Each number is 500 + 40 x the weight over its row's rms, rounded and kept within 0 to 999. Layers, rows and columns count from 0. Numbers have three digits each. The size before them is the row's rms in percent of the matrix's.

# q: layer 2 attention query, 64x64, rms 0.234, rows 0-63, columns 0-63
# k: layer 2 attention key, 64x64, rms 0.251, rows 0-63, columns 0-63
# v: layer 2 attention value, 64x64, rms 0.238, rows 0-35, columns 0-63
# o: layer 2 attention output (transposed), 64x64, rms 0.238, rows 0-35, columns 0-63
q0 130:524470614535463517560497434475429493434551447520511445443507444450508471531487510484508542566461543505481463484485495529497487526543563474539537450493480564547528526553449561496527545491505537
k0 101:536495587505457537507519499435434525452516482509517447473463564608462484492489538457493588470528461490478493506480519495516442463580541507510478540493469572548523542552414505519538525494518520
q1 119:535520553507441466548465522499506453529465487545462543476476504408492548476538504469572524576462528532451481539579503526552548495501470551533541453567538461424546520495473482532567524467508531
k1 106:563555577480487454541494504542439474471553453483495463465515508464465445581513485481530497548556535486504478525476516537517518539516569417506604503522504585462510468535496480474497486446479572
q2 107:467447436503533500398526520483576518564458542476507513546475545575508518521515499515417456431509484453469531544493497470435503510499480521458459552501487435570484496486477562500436470532499445
k2 055:481524454547516469452525497452495507468549523494485535527480568580502473548560517524460513414502497471543480535490517485487514475539494467480483554421486555552451509569511527448444501578509391
q3 200:519525573505505485555510442519453485449591476532454482463508518485475458560467481500534524533474498559553442436450533486490490534517546442575496475436494611498487497518527504514562467534513561
k3 153:535500540480419482550512477529462411522495473489480476488482520460437459505473502425539491541536477514504506466470517508595505565450559514549574506489514518449532484502516450560572475456490591
q4 180:460450465503526548444473541515567574537421530493526562531473479469530552460521520498484475479501495445431549526517479477487502466515457554420456488534499408508506500474422541461447509458501440
k4 059:548495483495551456444502485442475510425572493503487495487522514561572463582532479531464523473556498528516489485482521507466478499558519427436473527432489537540442556548498553448449556545510453
q5 123:579504535487464453538535490486456415463576455499437471446529534572468446535456495514485506496544496496538419519469524507547517547468556461538548558483489565492446499538547484548528506508523551
k5 194:545489504454443503501527464506454398489519456467473449485501479499453429468465499487551454516553499493533484498459550484586527553450579499546549512449484511450505499527544431548561489485488575
q6 084:506503530451478467483487412508548465451471410460559516564546506506493449530480527466499550573479521536441567496542552525437544486482507515512474488490533495594558471494457453479517498533441548
k6 075:512514518442508566495546513539560467567499496514616452493508530481454500481507487464437513510462505457435501508539423500453445509569507520517529549560539473508569531451416492530546502522518538
q7 068:448476563528524584491494483501488552480489520517504442535510397452475443454459487475460508528476469546546481487510454587457442555506466495504541426454548552469470466520499488490416523550502512
k7 114:530575512512529448522483486517518524482534511539476416504553498457519489540466449543480519513540500524563517435524476543477538523527505377486530501452512580501416502516569560507516538568543495
q8 073:559490446573454520523517526481483440555458544538436489494503542490467547421528538484510483418538574486450401551480550534487493466482535525461501565537501526463516471491539509543466513439481495
k8 076:508444521528433520577416542463523486503529484494451557555481477474456515448537518546485399530553569451496549568555493496486456477463503528480499481540462492506533445540476489563484552460495474
q9 085:534498428500578501488563550485531515494572485517550471531452479486510480512463439507540497455550527515563523502533464567480536503541484521402560510524498471595442516553476524470526554509458445
k9 122:509564447499542458453540440501490520464533490529477447509526531546519459511497447502486491446509502495568530483446563485565551567500446407461545505420486549544460525543531456523471481569471476
q10 078:526494478400552478556564460500527481433459479508476549573447545515483455522508499472517520498525623476431520523527477496509550479499474550594487489489504498500520526523503456513501477585558516
k10 081:464500509502490549535519526569510498474470451493610578480514552578452539472431438558494549525504509507420544489569530536538486510495478510551442489553525464514505478531447429479520506515470512
q11 082:472531513549550541507487513527455493449497509516503462522515568522464520538479474454476474481502469462487481532427483441466439558466453506548472527566508510435555509595561448522383504485548510
k11 096:522548516507564489522426540513543484429486513528442450529492478509401484547444469474514434543512512515477553525479476505503567436478522482509408494488510548471446497436579529500510549488546545
q12 076:521458519556482465499522491485448476508509515488478497420564525447554526515564444528473588541497449505491532555444528533487497490476518565519444434558530508516518534417407465498485480564505542
k12 076:560429541477434499513527558453495497481504513487540503474589506524505563490461521530513535499453437501427536512526463549479467398440478497492588491548480514489498542443454523501475453543553461
q13 081:500582474452539472514557470524511545533544465515459435484512551542492530535497421507488515485586575474475581458544412590459497518507478524453520518537482516540534519553536499475531502486501459
k13 077:430553510531525431464567536489534477534510457512517468460474505583481504515525423406452440481485519522465486444515562497595409515438476486491500501486471513529493544480504489551480479533493451
q14 084:444648526451542514488558491453475477526514513473481488521499494464488534587511449476548451531493528501442499524452523470440461459556506539529508445521453492515587545517520527547508467478460494
k14 073:491595483470551464532597499504450527465456503502491552511509463488467474523510538493498501523540474504446465528512449535510465450538484522576417488531447519577576427524526455540454487473485554
q15 071:470515501545517420463492512472490462525535472539554532463525527458626488532494502488511425516461471523468491419493540488490572517504503492483477498478492535523424413444440557488484428504450480
k15 082:500529473516529465444477516497500533460469463547469511479547548458591526539500548482484489528483431507512520475523412530480575533527501477463578503423507505516437445464548514565522439470415515
q16 092:490459565487484557538524528484493557530509508443460533511467476472548496491508513510533475540507413540519412581458500391442497489522529493514517467526512471469575591507519489505528537533579485
k16 083:472486457440488502547508481495478527500478505486460575454502454480474401534477508483577537553464499483414451579507596434493466494500476509548449523494505492488503532500481464472450563435558482
q17 090:509539527517496477439564519514507447544473466564501515455520523547546539546544511490519432421464552530479524530539524485589465488501515520381506515576427489555540523515511476512537452509491527
k17 106:416446521513491581494554513506525445524451499524498544471465488583546531498508601514526473510485555431473455567464546561549507439466515551507493500520463491508580532511489464502459477474456523
q18 080:465430521430546517460400482493446606518475443501470458505462462480536431468508502508425517544508531430501569489529499509533482516505497483487509457473459523482414527464504500473515420535493515
k18 088:434419511470536513442488489450469462462502470464520465495451512566560495475425519424476512487488562531487406474489541500516506487469529536564531477524534468498499571531553590483517445520493453
q19 091:490517459450410524469502529480466517519418499536537452522515431468487539448460487499518545466561479527483495512458541555487467517388478427444516537508438505509483549440491525512491558524547442
k19 080:511518476491493502464508514426476555525525446500508502519463477497530542483553538552538501531525462540596486525479444503487466536481610493458471505541453507509481436503492485550521542564605408
q20 094:494521463526521516500502517503461478526508512494482500570456481492535477448528539573489450495508461519487478547413508348465512487511531487468474494446483460409494519451502590536452441479457506
k20 093:444467478479465479483470479451463526457534430472488513550463488516407515441463527521614434530537503483472498525472455485475525470540483494461493450480509550490459481457500527516444496392423513
q21 099:556443546575501469496515516462494485538490549474450534487594508454531586499470456543476469553543508415443529522547483562546513475555494502593499489543512553530512482506463484544518449493503524
k21 104:510427550592536516475558497511493473501525502493500542457534418454512488477494493500503479500513475449446516454608497549481497396542478459532468488556531459489501511565509509592520454497532463
q22 073:480353537471471511452401465489487482521472518490480463516465469459488444475506481524513505443450576531491461477497506471578487441529494492539476527501511505434466437468551520519475476476498576
k22 077:471413566497506616535428460441460453481445492529447537522479503475457467506515523573540567472480567500489482482468487479514550437522452574550454516491515478475528515548464513500509494484477529
q23 077:605419489559505474486472495517532487510468453475476540589510497523517542489469490487524502518526495406454435539518584463557479504477503494565536549544538483549441479491449547486543518497546461
k23 089:528417479502583578487533481532473470529523492443467521554470494478524525448477466436535458529489532469477506573559535462514459472574540527504494563455568442486526509535455500510508512414521453
q24 081:518483497528460549477560534453566479486482471540491568526514523540533478501527513548452540469464516523504539587413460408545458447522512472504465589414506507532556481490486536512496563480481503
k24 086:492485545554408492539564514512528471549520481491555558514529486553451536498512526506506437399449519525515489501454556454489573434506571467470454529504526500487452479540456525489491500482414459
q25 078:519567498473434559402507511453526511490505471570529430526502428551542526502447518531504515475508466541484537566447503447483478429498526474450518528461497456533548524523496521451523577438455512
k25 084:487547452484530527440566478449474494583565484513513510510478506511493431514515485512520442446500473469562469606446466419484438451534590482502465534448487497526546510468521536525507464481491461
q26 084:470519469529435499418490504444514478483468523543513457388464424521524462489514533495451411450481450517521499524516519495558547494534530539544473500472450473538488418493566449469462451486499539
k26 086:468476507551469574469484513487479484515464493529501494452537525479498436511474591620487506466508462441494524524465453465449493475502553593520562494479471495512483444546546535444534417498469468
q27 080:578548518497552455509479500509497480465504475471469603470497567551498531460504538489491442533509481371463481510473443501489477551477464533544529495542466549532500456463521495480488402489432500
k27 086:467535559519549489496502594522483508444486491426509488557477438506547500390419511465417496537508481457516499491600550500479468442523477538496499516496513522449492541510490431511488517451488532
q28 079:523452469451531492447544515460484491533465511547521491573494454470540445468483383527587551482521505503516533462489431505491518466451529519457545511482454514501543462574521547471419550521479543
k28 093:483518483454537530465419432484485469499478489559456512511472547528440456468500417453428477429470464472540523449426506491489502498485518521526537488437450522542479534533499443587453571524512504
q29 079:526529486503508571534530531403545514527537528500479460512526479471501504509527561491491506443453474563449449559455489440459467469517504487461501563496457501522539486553504506515558640447474463
k29 080:499536500486484463532523496495543480509513488557485545550526469498527448546566554508584451445494454513562445587497544358511463510486511457469463508486465490523470470555496525553486537475447509
q30 070:467508520457601520531433481468468450467470507445492498499501423456448496555514503489501557544396464533457523536521465467508456491458490493531497441463497486460572531530494466582488544548551517
k30 086:518484540431537530514454436532509439483490574493510522499465438508463515444438525514495556488511437539478354538526463550463522498498479509567491499572507493486510520539503483455497562541500542
q31 084:461448544480506510535444479580454530502507503523525477524519508439519544516450565503515533492404464620523551476511504513495472592464460443469489485477508509486488566434460449532548491525509523
k31 073:464450538460489513544523517503503507514511546502529468502445407460559562518487569465551552529495521554551467542488493528501522531510448435531419478570489516470494535406412525512530498524519545
v0 110:502507501538517454553521496538482511428570481472521450490570528514495446427452532483524393589476502602509474527485514467500508509542536452492493500537511560496510528488563474533530495585458507
o0 096:542515509392498531476563526435490445529471477463447516520500498555445515556530530521490622468502515431537503465504541498515527540474477462444453489476512546450459526560505522495494561522532442
v1 150:449444481524503581535448572475539522593413545520507557534450455460494537472502481438471590488484550490453512526533473513484517466459467518505461481556544460518506451467443487494481497445507476
o1 083:528511489476463480448470546555465505549544427467493523478472543486573548563523475500457485500459534488461550441532500568482468516563499514447576429572573478580534528529479488475470470474496519
v2 101:493475520492480426546555494538475523507482487464519505513527536465536548413425487447488510514500480449480481451477499538512471551567508490491482485549488504467597486523479575534548398509598542
o2 099:419535571502450565488492465478520540500495507491538462501477548518472517467572553450535417506524509532538495550511515523526411539443444473495504543415518471452488496539526458488572576503500487
v3 094:448525528519475477483486493488491502547517486544498457545448513420562473547488525532489574456487522541517492483495570474486543456477521602520515563520477477511495608605521444484469464516548527
o3 096:583523488479545527504528535542470490452460541463542503530447513576471469540531460478500483527564511452502514482453501516549496559514509489542494472543471384502429495453540612482488450540522493
v4 111:502490476509506583531525513465512467435487489522584445543460584524473535485502463421525441491462439579517535525496515452546537514444486450464449535565515529480464534443506497503529537446445496
o4 098:549487540486535478431418493486578580473502510492512518441558433540483494490459467499547504550563543465577459481558536560516568487552521551519527527505480532535536488540518511531546487530560480
v5 084:518422513536490432486510520512457518539527505472508574475486528442466459488482445460541496515530522456548536413394554456540509520480502567457535533458533396511518504528512503544531523480534540
o5 105:429449488425511572552451514483538467492468464481490432562564460514458533452498532501470517540582495517482519536562421538491478543535512467545491517543494504484524530493423528447540442443477508
v6 150:513417545486477506488473540458470511568437528526550570459420489402551513491513495503463606535497479468452513488549488495521463497522496583570508474545516484514521503451445503498485439470512503
o6 088:515568561549497503535531493498513424518470566483455519557545516483486490492476436457532495508478539493441527457552513483544531409441510485467514478482458479520527460446529557552509422402480542
v7 095:513474545474480439539470507525542518566507526498455501475509474512463556455495480454475484599481477606579494480511433498519517505482470463505470549507496534485565409495472527537511526389480474
o7 104:450559460518474575508547525463545462417562478482546489527583494476480505472446539477521504497502451462462477536471549515475426501571560546475561471423529554495538473532488464485497541526457519
v8 099:462485517523507480503521547509502528543466529550512496549409539494513542523515494562417504524538585543470502472509476516503454447535503565540495518489534458480481507567489497510465466337504490
o8 096:471492472482460561502497546541392456486509497469519562508476468445508579551478497476494552512524469461523497522550581537495553506521453604495444487497493443585483454461484522505515497530483564
v9 098:477514419527513491487445543518505516582505501486492515506455471482574482486439511483532387554544479484495513391543478477525491497503517503493496608524543486503459488417513489475496446571530488
o9 100:450467565439508507499528456428489500464421481492492450489472468518481523446502491483449563494476522516496511486439476462437523433508446545438502428560478410538451571542488527543493509521539534
v10 101:513524564428430509510507479490466479437573493458484444469523489489457470552448484460485457548467495573551498482533454461534455514528503406492518455474512566490476431481504450555509484549429521
o10 102:608461514547519514461593530502541489480526493514508486478510473478544514428567461504506586445547546555495530510480549510473458486465517518531537582553506510478546535574502508497573529498529539
v11 098:487480533459525520469527507520527488400498481614477518490447542471461437481556501524470462434499435445477543596493554423551551547535470521485485526511486479505467492540457516497538541478475512
o11 102:537432476533494461536494530449563492550485481443527469555490556472518498577442536477514538486478575532519460420561492529521490544401537458501505446525563500502560446489542456480525477499475487
v12 106:519531538436492509554515474498461470512513465466478486557528522463510510464525523580525470406555607505562483492468528513518569497506504523505553466405492550505564556471527538475515506484583489
o12 101:426499475517496478473561452477517547469523496541557546482510427547471469518470474499451476524469435494408542504568441566517432492476514512463472557497460488474430459539500455547468426510503540
v13 090:495520542536531455468517434536486499495561451465441467540497550508472439504500519542495454538497527549527588432518452458486570498498553478464528533404463518486532549529570523516496472497592496
o13 102:527441468453525500601535481490469518506472525499530488473565450500526560565602450469524472465549450487504417521548542571504471530538427490475473512507479533539443541546498495479494530484450483
v14 094:505544550496518514493526476426541471488555535490556524496384505516510480488538468524497531528533592473465537553467530434466515517567537477513509508499425509529502592534587464499482524501438481
o14 102:511490459510428507546522469615458474501479470526439510563523533564501532538471489511454512455498535534483501540508573489547482515481450450475560520452547465576459461557485568510496462532563519
v15 076:498568482478505484476526405484440493522444492581477521518499516563522503468428425472511518506476563496447546462499530505543545497542496470563534468417502476531563538565528443488463443481536486
o15 100:523493508513524511565486554474474502494537494430492514458450473448442549519571540540472518567493469402497515549562513496426468487439512481475471592520436537474474460470522551485495536511466565
v16 113:496474495498471444518522486481492491492614506491545460499557529504442528435412527480507501555492505534549389491556504495523448512484539406472524503489505498470494504529567554572534518547454490
o16 089:439498468447477500449538470518488525497455450495437522425513479495501426490534487509526559452545525576494580483456568512481519557556504511512463500468487507470573496507441418473571553510447493
v17 095:511506501424484534497497487547446484448499480467575499467475557438451481549463525554463511509541546605525455473447528495450435556561495562502561480470498473474478538550543496523506469444486549
o17 091:509469488526497473446467479475493470576481573551486572580484437518506533494494535503532540473489490488507516518497518404533526508428529537564432525480551437510481479486424540416447473483546494
v18 103:482454448505505565523432542471493499493443475438513538461466453502499532521486426473533534503519458463506487493495497473491509467459536497563526529546523505479530444460404495553513391470388519
o18 099:579547505532483479539514494502517543540534505516465501509485560448452474496475486543474506483476532481453529477565435548460483582573454553489522468481491428546497498530529392464533572495572497
v19 094:461431464487491474467493556468464496512487524547552531522453497521557549536522588481488584445465492462463505480539472475485480433456498537500493528487592474517460591505422535445465474460510464
o19 096:470437481576565520520420527519555528530439452511483496421517487484488457467479424475431457504512532470458521464477511545490534591532471470487435447536477506498532446495494473527489538539550558
v20 102:493482550564529516541484499503491512477599433545506488514571497511512445462569492508508538437450502473542480508478502484479542467459485441472489471433454608496464527473478490420517568450448501
o20 103:578529455524512509483464506496484506493485545494454473432480561564508507518463472490480485582574456499495506536494493503516533550508565512416502420563503569546482490571549522559535464532436456
v21 096:388507405558517500442530497488555507567442584554537523478451493479516552485524553441486457523494546478487479507525470506472524483534455487464421466546545491529526461548465505474494489556520512
o21 100:547516561449481601471449587550540571428541477424485508587486479513534472396486500517496491513445470491478484521497526484551528520441488488479478514482487524498513479511475549524448538508471546
v22 098:520540434517508470469478491455492522517518531496445452524461497511541542534562555590482540425513578502455507509539539458484465415520490572531470537410538471540523508564492516463458460508528472
o22 097:489496526491528583548530414573493515589454552504541566528528502512498507536477479467481503543480426488472506445456521514442501546404476463536594524556482465549497492477517478531468501471487496
v23 106:476539500512514568511486484486536529515448463494534510520542558498492553478463466484525501492486539536612550521472514449503485492489476583499467522546356478493477450547496507526496465610505496
o23 100:480482561543441430445547515476457470474475535518428431541464485485456502444460486528549508513540439469445454478574481503485565499487476481508501525470591471490553470483435513445543561492464491
v24 085:476494434546533551517464490525511522401476479483482481499484451500499441457490461517558439536549515458562495512538471541529525499505504418518498473526544524483524510344484478523503486527580505
o24 098:502460585500414458533506498450454451485520471465542402487542479511517541462511462457488489497464489496454457469510502489519565535474434520568552491413421458535469551519541482484494496446510538
v25 081:463462506459496503521471409499502540430544487594469505490430517486517547516522513505511404522489537432522517484483545499475438449406513583493498536465516482512574557530514537478500473525548499
o25 101:515535500529492511456535484476499504583427589445449509542524485497472498529521519493421554544514364539533441504521455506511542498533513516535543486490475450559484428525444473553477500487512500
v26 103:553543491408451436487525486564535502466527484504506411541588541528535485467502483512450476460462497479528506468562477482529454510508478536544524531523463494499437524529490497472514514643476479
o26 091:479515524536474507474524493443528456416469539457460480504497537469524450517547546477547508518518581520451471479504559588464463527512528449535483555521466462410561429513577509473512538470543478
v27 089:481559506446490504481491492461506504456497482513534494481445477463566525533479481523491469529496456491446504513535556518392503482500523514551543499449499530544450567665465510454510451524464523
o27 102:514463513572528484489542511543470452532441537531492404495527546588484502487538519538447484479458485447435494495516523457552466542474516476491458540463481542487530441443520473484379492476492558
v28 104:526578486512483440502475487527441485401585514562472451495543489532436457466554523563447469533495521439483478514474533488503444517571533533477546504464446534517540509521553508489481470581524489
o28 102:430518497494542524497526412484525479545495492441436546537468521535527523488504553448526430513469505518466517506466520505554589448506467482493540535457514545552430530588458466454448551477544540
v29 101:492533485472491534509542489524491510509513477501530463537558421552485466458500497528492440514520511527563413521513446435531489477563488418472472571442495527514447428410504486521534547440516440
o29 098:524524503511462474471509512407546496453501533430457524507507553467508492476499553510509487537489441469489584497497521536482490520510493534529468396519445484419522568512492603474514559568486564
v30 110:537558471520497533514520492482513520478477525503434478477548482523476500520521591500524397491490435516467438384528501531485510520514487415492538510441583536492456489414511559495506499512447502
o30 099:414526467496551455453520570518476452496533472520527462597485498516549440463532389453438536512521477513511532564426482449510505487480476529487494491515446536559517509544539446487514504501551482
v31 102:523474548494517532534531542491454493506547540514538456502495466484555497416496506483494537476549532483504402444532526411521446465603503468541519533447505438483490488426475533517472515436433483
o31 104:413483503541432452463538480517562531529444477430470520466539442478446530543490480542570479548464484527483537574495532520569485520451481530475482464565506507488527535533546509431563482504565502
q32 107:476512511487484445499486465608566519563489464509502540494487491490486528474550485562475470469537498473509553505490422535541531497446479603422539467541485439426526433471523447488482493473491451
k32 085:451484473540443536537475477598527509492508514466518582512539519429460468471536503463464471558499480493501535459468454506525504483496494571509547449502487431400556423472522482480496489435567482
q33 112:491509446533555492420409514491569519477520544491541510541473428528502537499500454484451480486495513520512522515577501443425471461529433490445436509495473479559476518453470553456455483525438442
k33 125:480502492528523539443421522516541570533492565513522556527434489548483520464507520515448475482457500414478547503537483519447446474505467498459477507529523471575494579472437550441437527545505437
q34 130:473490459525521476432490544490573582502475524548531515553468519507506560511523498514450479479514507513451554551544452499456502459543454520411456510529459440523494496485455566457424544442488424
k34 069:469533481487573506500487561446529547497457547530534510532442515546518556529511542483449500492458498472439513531552447506431479477570461491440464532562537507533461543527461516429400517522489441
q35 140:529526531500496528521531468473441459498543501452436499482502500521447435538449498506553546526458472506547456452462570497522495519466539461604526518463544583476511542513528467543548451589519558
k35 171:567507509463466501531536453521419433487564463484446474470525475480471453508451449509581512488517510527552444460461565494541533512476539450531545516415520567456500508492536467546561481523494563
q36 169:487485469505552490452482516489568569522434532542523526537482501501529540492521501511469470472502513526428570554555433516460526479534460538435437503540459433504481479479441558469432556458471422
k36 040:574447492413510523567564539445439457472485470504465476503562470544542508540430544485565465460532480495438457504499529490453551499511498488495492556453547503475470553524487451530470542578495533
q37 145:545499513488512539543530449459440425504538466463441494482529517520480414497442480488536511535492492493537435476474569489551490547461575461586521521490545569460487513494515448532545485565488572
k37 218:561498504443470506542534458504414406486556453472454463471529466478486450509450464499568513498534506528553438477462555499539535524483545451519546525418516555443505504498531468549545485493487566
q38 097:524529494514582416434460505446474512484516500516452522533577503613490400483531453465491507500496479511490561447473464484545534528529462499454492579503477492466454486497517543510520511500455423
k38 096:481487495571550455452461525500454468493548492552458563549613531533495421465537437518493464508535474512468508491428468475497525502500467511418524571446522488520536472520484556536524567488482462
q39 089:464519528599522502453469478573534543467543507531531396466545492520462562562498443478540509524462497516571546456436498554508532510445539458526510470483515496517461560460537547515481536443491510
k39 091:491551518531578515507524492523518468447577505508504452490493478534489565563553455512596489525491493509581564457499486472536524534532473414499511483532447521490425558445521580501471521475459493
q40 093:491489509503478574462438491483479490478493445448447471500509462546462493436514560472537474524496574439525480519458473530447475503549537552437481477483518517498546518492627550478485474414557483
k40 105:489532530525478523505411488508510489519506459450380482504451491529466490470464550451463467507526579456511494501415451530525498502487506481441440520465514471521521496487600536454475456450580478
q41 111:537605496482515432491475504442479494547540576450430449476573518460511579474536517522480555504435506570538510454521527503479500525497493543481557468505548530494457462462546464468480490483568527
k41 109:545552554498493434520464472476509496572526580485440448495533537454555564477507502587561525490480524564494532486491437507487482532486528552449546490454553532507402445492507524457500501504538531
q42 089:497496491377565510462456490574455553485531561478535469449516494516523423513536542529533547496466534481526546481542528500510456483435476560531434536513493508506493568490543443558509516525442476
k42 106:509539537437548493521515507564488516542586540532541460452531519514570422513527462554561508491459522479526509459484488452511496456433496585498421503542498482497505594522461532531531528556462487
q43 092:481541429568591459480424492483456482465584566487538523410505515560558556462499520484508542474542471485472465473430524472517543540500456512522549509532446526522556452514474474522487502506489526
k43 098:477546468520557458526449461437491476445571581492551472402524528516543518491516505521568508506511492552468473466467499431494517504480475549548535528598436502489559481525446544558492522490502500
q44 097:505452504505506596534531474567506542503475514448427539504533544440461507474476520507526439442498430501558491465531533493515499539526458462572457508493507501545592494584537558501541453544524489
k44 099:508452500518490566520533487544473513455432503445474529504597503450443492481502513432498441439524437514525456452533550436512522512555463483550424456473548511535552461549529512520532480543523449
q45 097:522509491470494523490478424521521479509470539495546448522498512521386503496499492470510513520520448532548470582450564539481416460446494521507387510493498503490458495510558455475486592490430515
k45 090:552509503461497499523482410546538460512510533533582479553506506509440506508561495491490524525501474489520471534475550490430433469449520466543430575446463491464487551571500507500463608512447500
q46 088:482582523532414421519530512522507538469485487492541499481522528509484536529502428528550512524529450520529519446472511486482484378559502510508566446496512503489487492444548493471479502376493549
k46 094:525581557456485433496521507472505492458503476469566519485444443543539552535514519487493538468455556506483565440474476533538471476522472468521586461492506523460484494445564506429420491417499519
q47 098:502563441490531518575567449530493518551526467463504475504583487484481531435508456519458588489533528477510446434560504544465458550499497522523558422488511515534552521527520447484466567515483454
k47 099:496555493491496460479531488503498501557564514513438475508566515519480544500463535544431572476564578425492483476492503611499426560491494497534569420479510523500505530496495513497450498492463433
q48 100:496445574464492538512473512516496514473512568547555468526531549470467542507535530523496436596512521547562465564514585552504514430488519503487458463490528514488480488475593502528519524485596472
k48 087:503520509476535501573510458503516462521479562496526476498506520518460529546591496489474487556506493547537400557449541519487545423455489512442401444512515544495457471507601495506518534460519490
q49 083:529474542486487517452416523466479525517465520482556493506473466556391472579496481459541448488517577524455526544423472528503515519496555493472446553471499470507470509501600541511489480451450464
k49 088:518490496516504546448447432542485520494488492491504559567457512508422477572509469511465407521492522536472509537375513504498478460474530527505452582546465448553483521494552546519537519452469508
q50 100:499488479528526516507494496526526432510417502553571537439491491544487488513485508447510516489501531415465567560435527430523570547481498512576434592494490469524538493516451467528494534515432491
k50 104:490528476524525523522508498550525486524480504503560538425481505517518501496492468506502488490495456397489533551482575458514568489459505490619487573558473469502543533517392520561513544493432483
q51 092:496500457559455466524449504473501454504473542544531501543529565498567518482482518458429490435498496554557491480460483405521460568519481470459532444534454472439498585554493509533515456558471538
k51 093:461501420502449476477419494504503445505413554531512532534458568512489528489530452487519519470483421585598514499502543491512452529534491471520528481539485495457495528476457497583510448500432536
q52 088:480482566521549455516543396505513482544533503560493505555530475496541479419564530427528504505523507498551535471506607539498507589497519494479458516500532482480456469447472565483561507468477473
k52 104:441540533511596482513511480485477477523519530516474530517557441529453511448570547477487535481545480482472496526451643533444523604502491504434494500451500494499531473486470520498535508436495527
q53 093:568470561446487429486424473455526456512523476522514529514513516537448508589501466490510522555517568545449568479565467478497502512500497496416585479519511503438507454484429521473526519495558474
k53 080:533469544416535466452475473466537492566505491500503583528489492574458527590446447504519513542463526538489537507470462535514504486426521527464561448599545517471515473476495504444527501513554540
q54 094:491528443537497451537536556516515494443488514533484473515544474539559451493500445556419457613507516463432436526507455483538433433489467488525525484504459533507492462540472487562479554516490439
k54 113:461547429488489435537518570488486479461508476500487469509546517556548465484530448542439456583504507545445399534553474517528435478493451468484489496483484541527501457518498457538482559551445438
q55 094:458538490553583530478439477534510519495489522435482500479536483487484571490465490487547507482492493524550472463481457517498636626522480426510558501525534490485468517509499485576465506520533530
k55 086:446504524604520522491419475566505469438470557490467482487583469469463565507472498469578500480518485564514454491502462496480601543525465469527553507524477502465475518436533511554475513500527541
q56 085:457475452517435558503477511515471544465520513495468464522488558499522523475552521463547493470506490556570487439553530479518540436492459484592539457481492517540586574509554521490556422566512514
k56 092:555492453522495563489485475478486518470561520483477458542487563554609527506556510463536458482481489519562467429513543434584533438557448443547486449509556505504512490508532513495540445520483500
q57 101:521570488404416468528523542535507559516411524533460489516486516454534463539480488518513472484468506516467534509538480400482449479457459524557447492476481479445446553463470472562541481475472540
k57 099:560547538394474489498502577563481550503460478527544473555457471514604482495507434535510482448437512503502564530583509438508445498476460533548477484499511487469468494486481468511536484532459539
q58 087:495523472496478535475466477547538544496486442424494443484443421489468515522453520498465493539506513460484482491435473612452423549482501478390476479521459550442476509490513552558485542508497489
k58 087:478574524473478464499464523531544504471492464501467425495529454536436465516503462462428529547501522527503481484546464541406441539437519467458464491517403469447472528496549545485510533572557500
q59 097:507517479528474447496472505500491495525496500555459516453453466561516450411490497522482483507529482413411542473489449454505512467547515551441608515517393523460514498483438495537470516541538493
k59 096:529566515548542434499467522446496505496470498514481457456475500605525414467508440488416500528559470434440475482512503449507484466462487531473603481541480487468483531521448482538471492536546473
q60 097:486502429378537463468460486477468472531563549441555473515390522500537494516479531454519527507480551539485464514526486509479453469489516516473514503509540523424439461442455456481490483489422530
k60 103:479511476389524475487461445506496535560555558470558449506431518487558473520484523501579522542422543566469479504491463513437469498492550551494503554509479490447497521467494455455524519514475581
q61 097:482541469580511520496474534418462562443479513506492555512522540516484539590511478543481519483542493482507449501448523497525564439494486524598509462453424475550504443488574524548526454465478494
k61 096:522504448489517531508490490428481498380521470495530543571474534510527538563562471557472489457526566498489466493450497487526536420537482541551511489502470468545504412560505542561510443481458505
q62 086:481557507463507497471452507506539435498459495520455430515501539546460476426492504480480427556506488484511545535473463392518493483559476479512548567430560530510517428469508462467474544486580467
k62 099:497526526510508504516452526520527458527477509482479448497522512507514469428487504460431437564543459525470455561507452404468546512530536507522513547468596545527542420510541458473511596522501452
q63 079:506529458489451459536536557505497517469519482473420494550462451462517572512554514492474471542454524517515573502518499538510493525464450441586433508465561518442530527413502490427576483529497482
k63 091:519494501518512476499517549483474518513545492494454463552498482483585592475533485455510518523384531502489498537536516491487539486458465438582476514461509502465567479420523516445582475584482530
v32 099:475535512500494536493467487535473504515473476467471409577537506504480437496499455588472534498463547596547494473508555480557519457511438531508460440466418527447455466500482517522462434464527452
o32 103:483481486530518512525558550488513512534517531556475529467458526492533538540573585421503499428563536471471491523503446555469486532472559479500538584539554522538510545522522525441516543548522583
v33 102:531533426490547421481467562472468537500484508484463480495493494583560467515527449511489462526499473444466454542509523444475439493560508451607459519496568501554475509535459467537475457450455524
o33 103:491511547483421536511547458513527464454516511514538502472451499464508535512457518469535492484486545538567509444516461549477564504451520596438541535517443575472504496484526556403440541494558486
v34 094:519493536483481406483457505507546465477468520503535573507501485521385484433536520434563491527489445526476527591503475483537474518501491462494481487519557483492458445511595531516530531476414492
o34 095:564485488529546592530506460471453514466469449567493488547510509480582467514462476527551510466472486455538513487499469519456470455475487493470566528504434463456560524490488430524455506574594453
v35 103:483437397533540460473473538453536522484486530504544530521528559541517556509516533509524414465453537510503547557510487468518583496492505565457464596544477463525572527520514522490515505536472445
o35 107:461571559503500522499492465545455446522476454494488430480467493424484499450480491509496526522586471525503503435412485528540511533494499482519569411514499425462492405513478475538511499513545565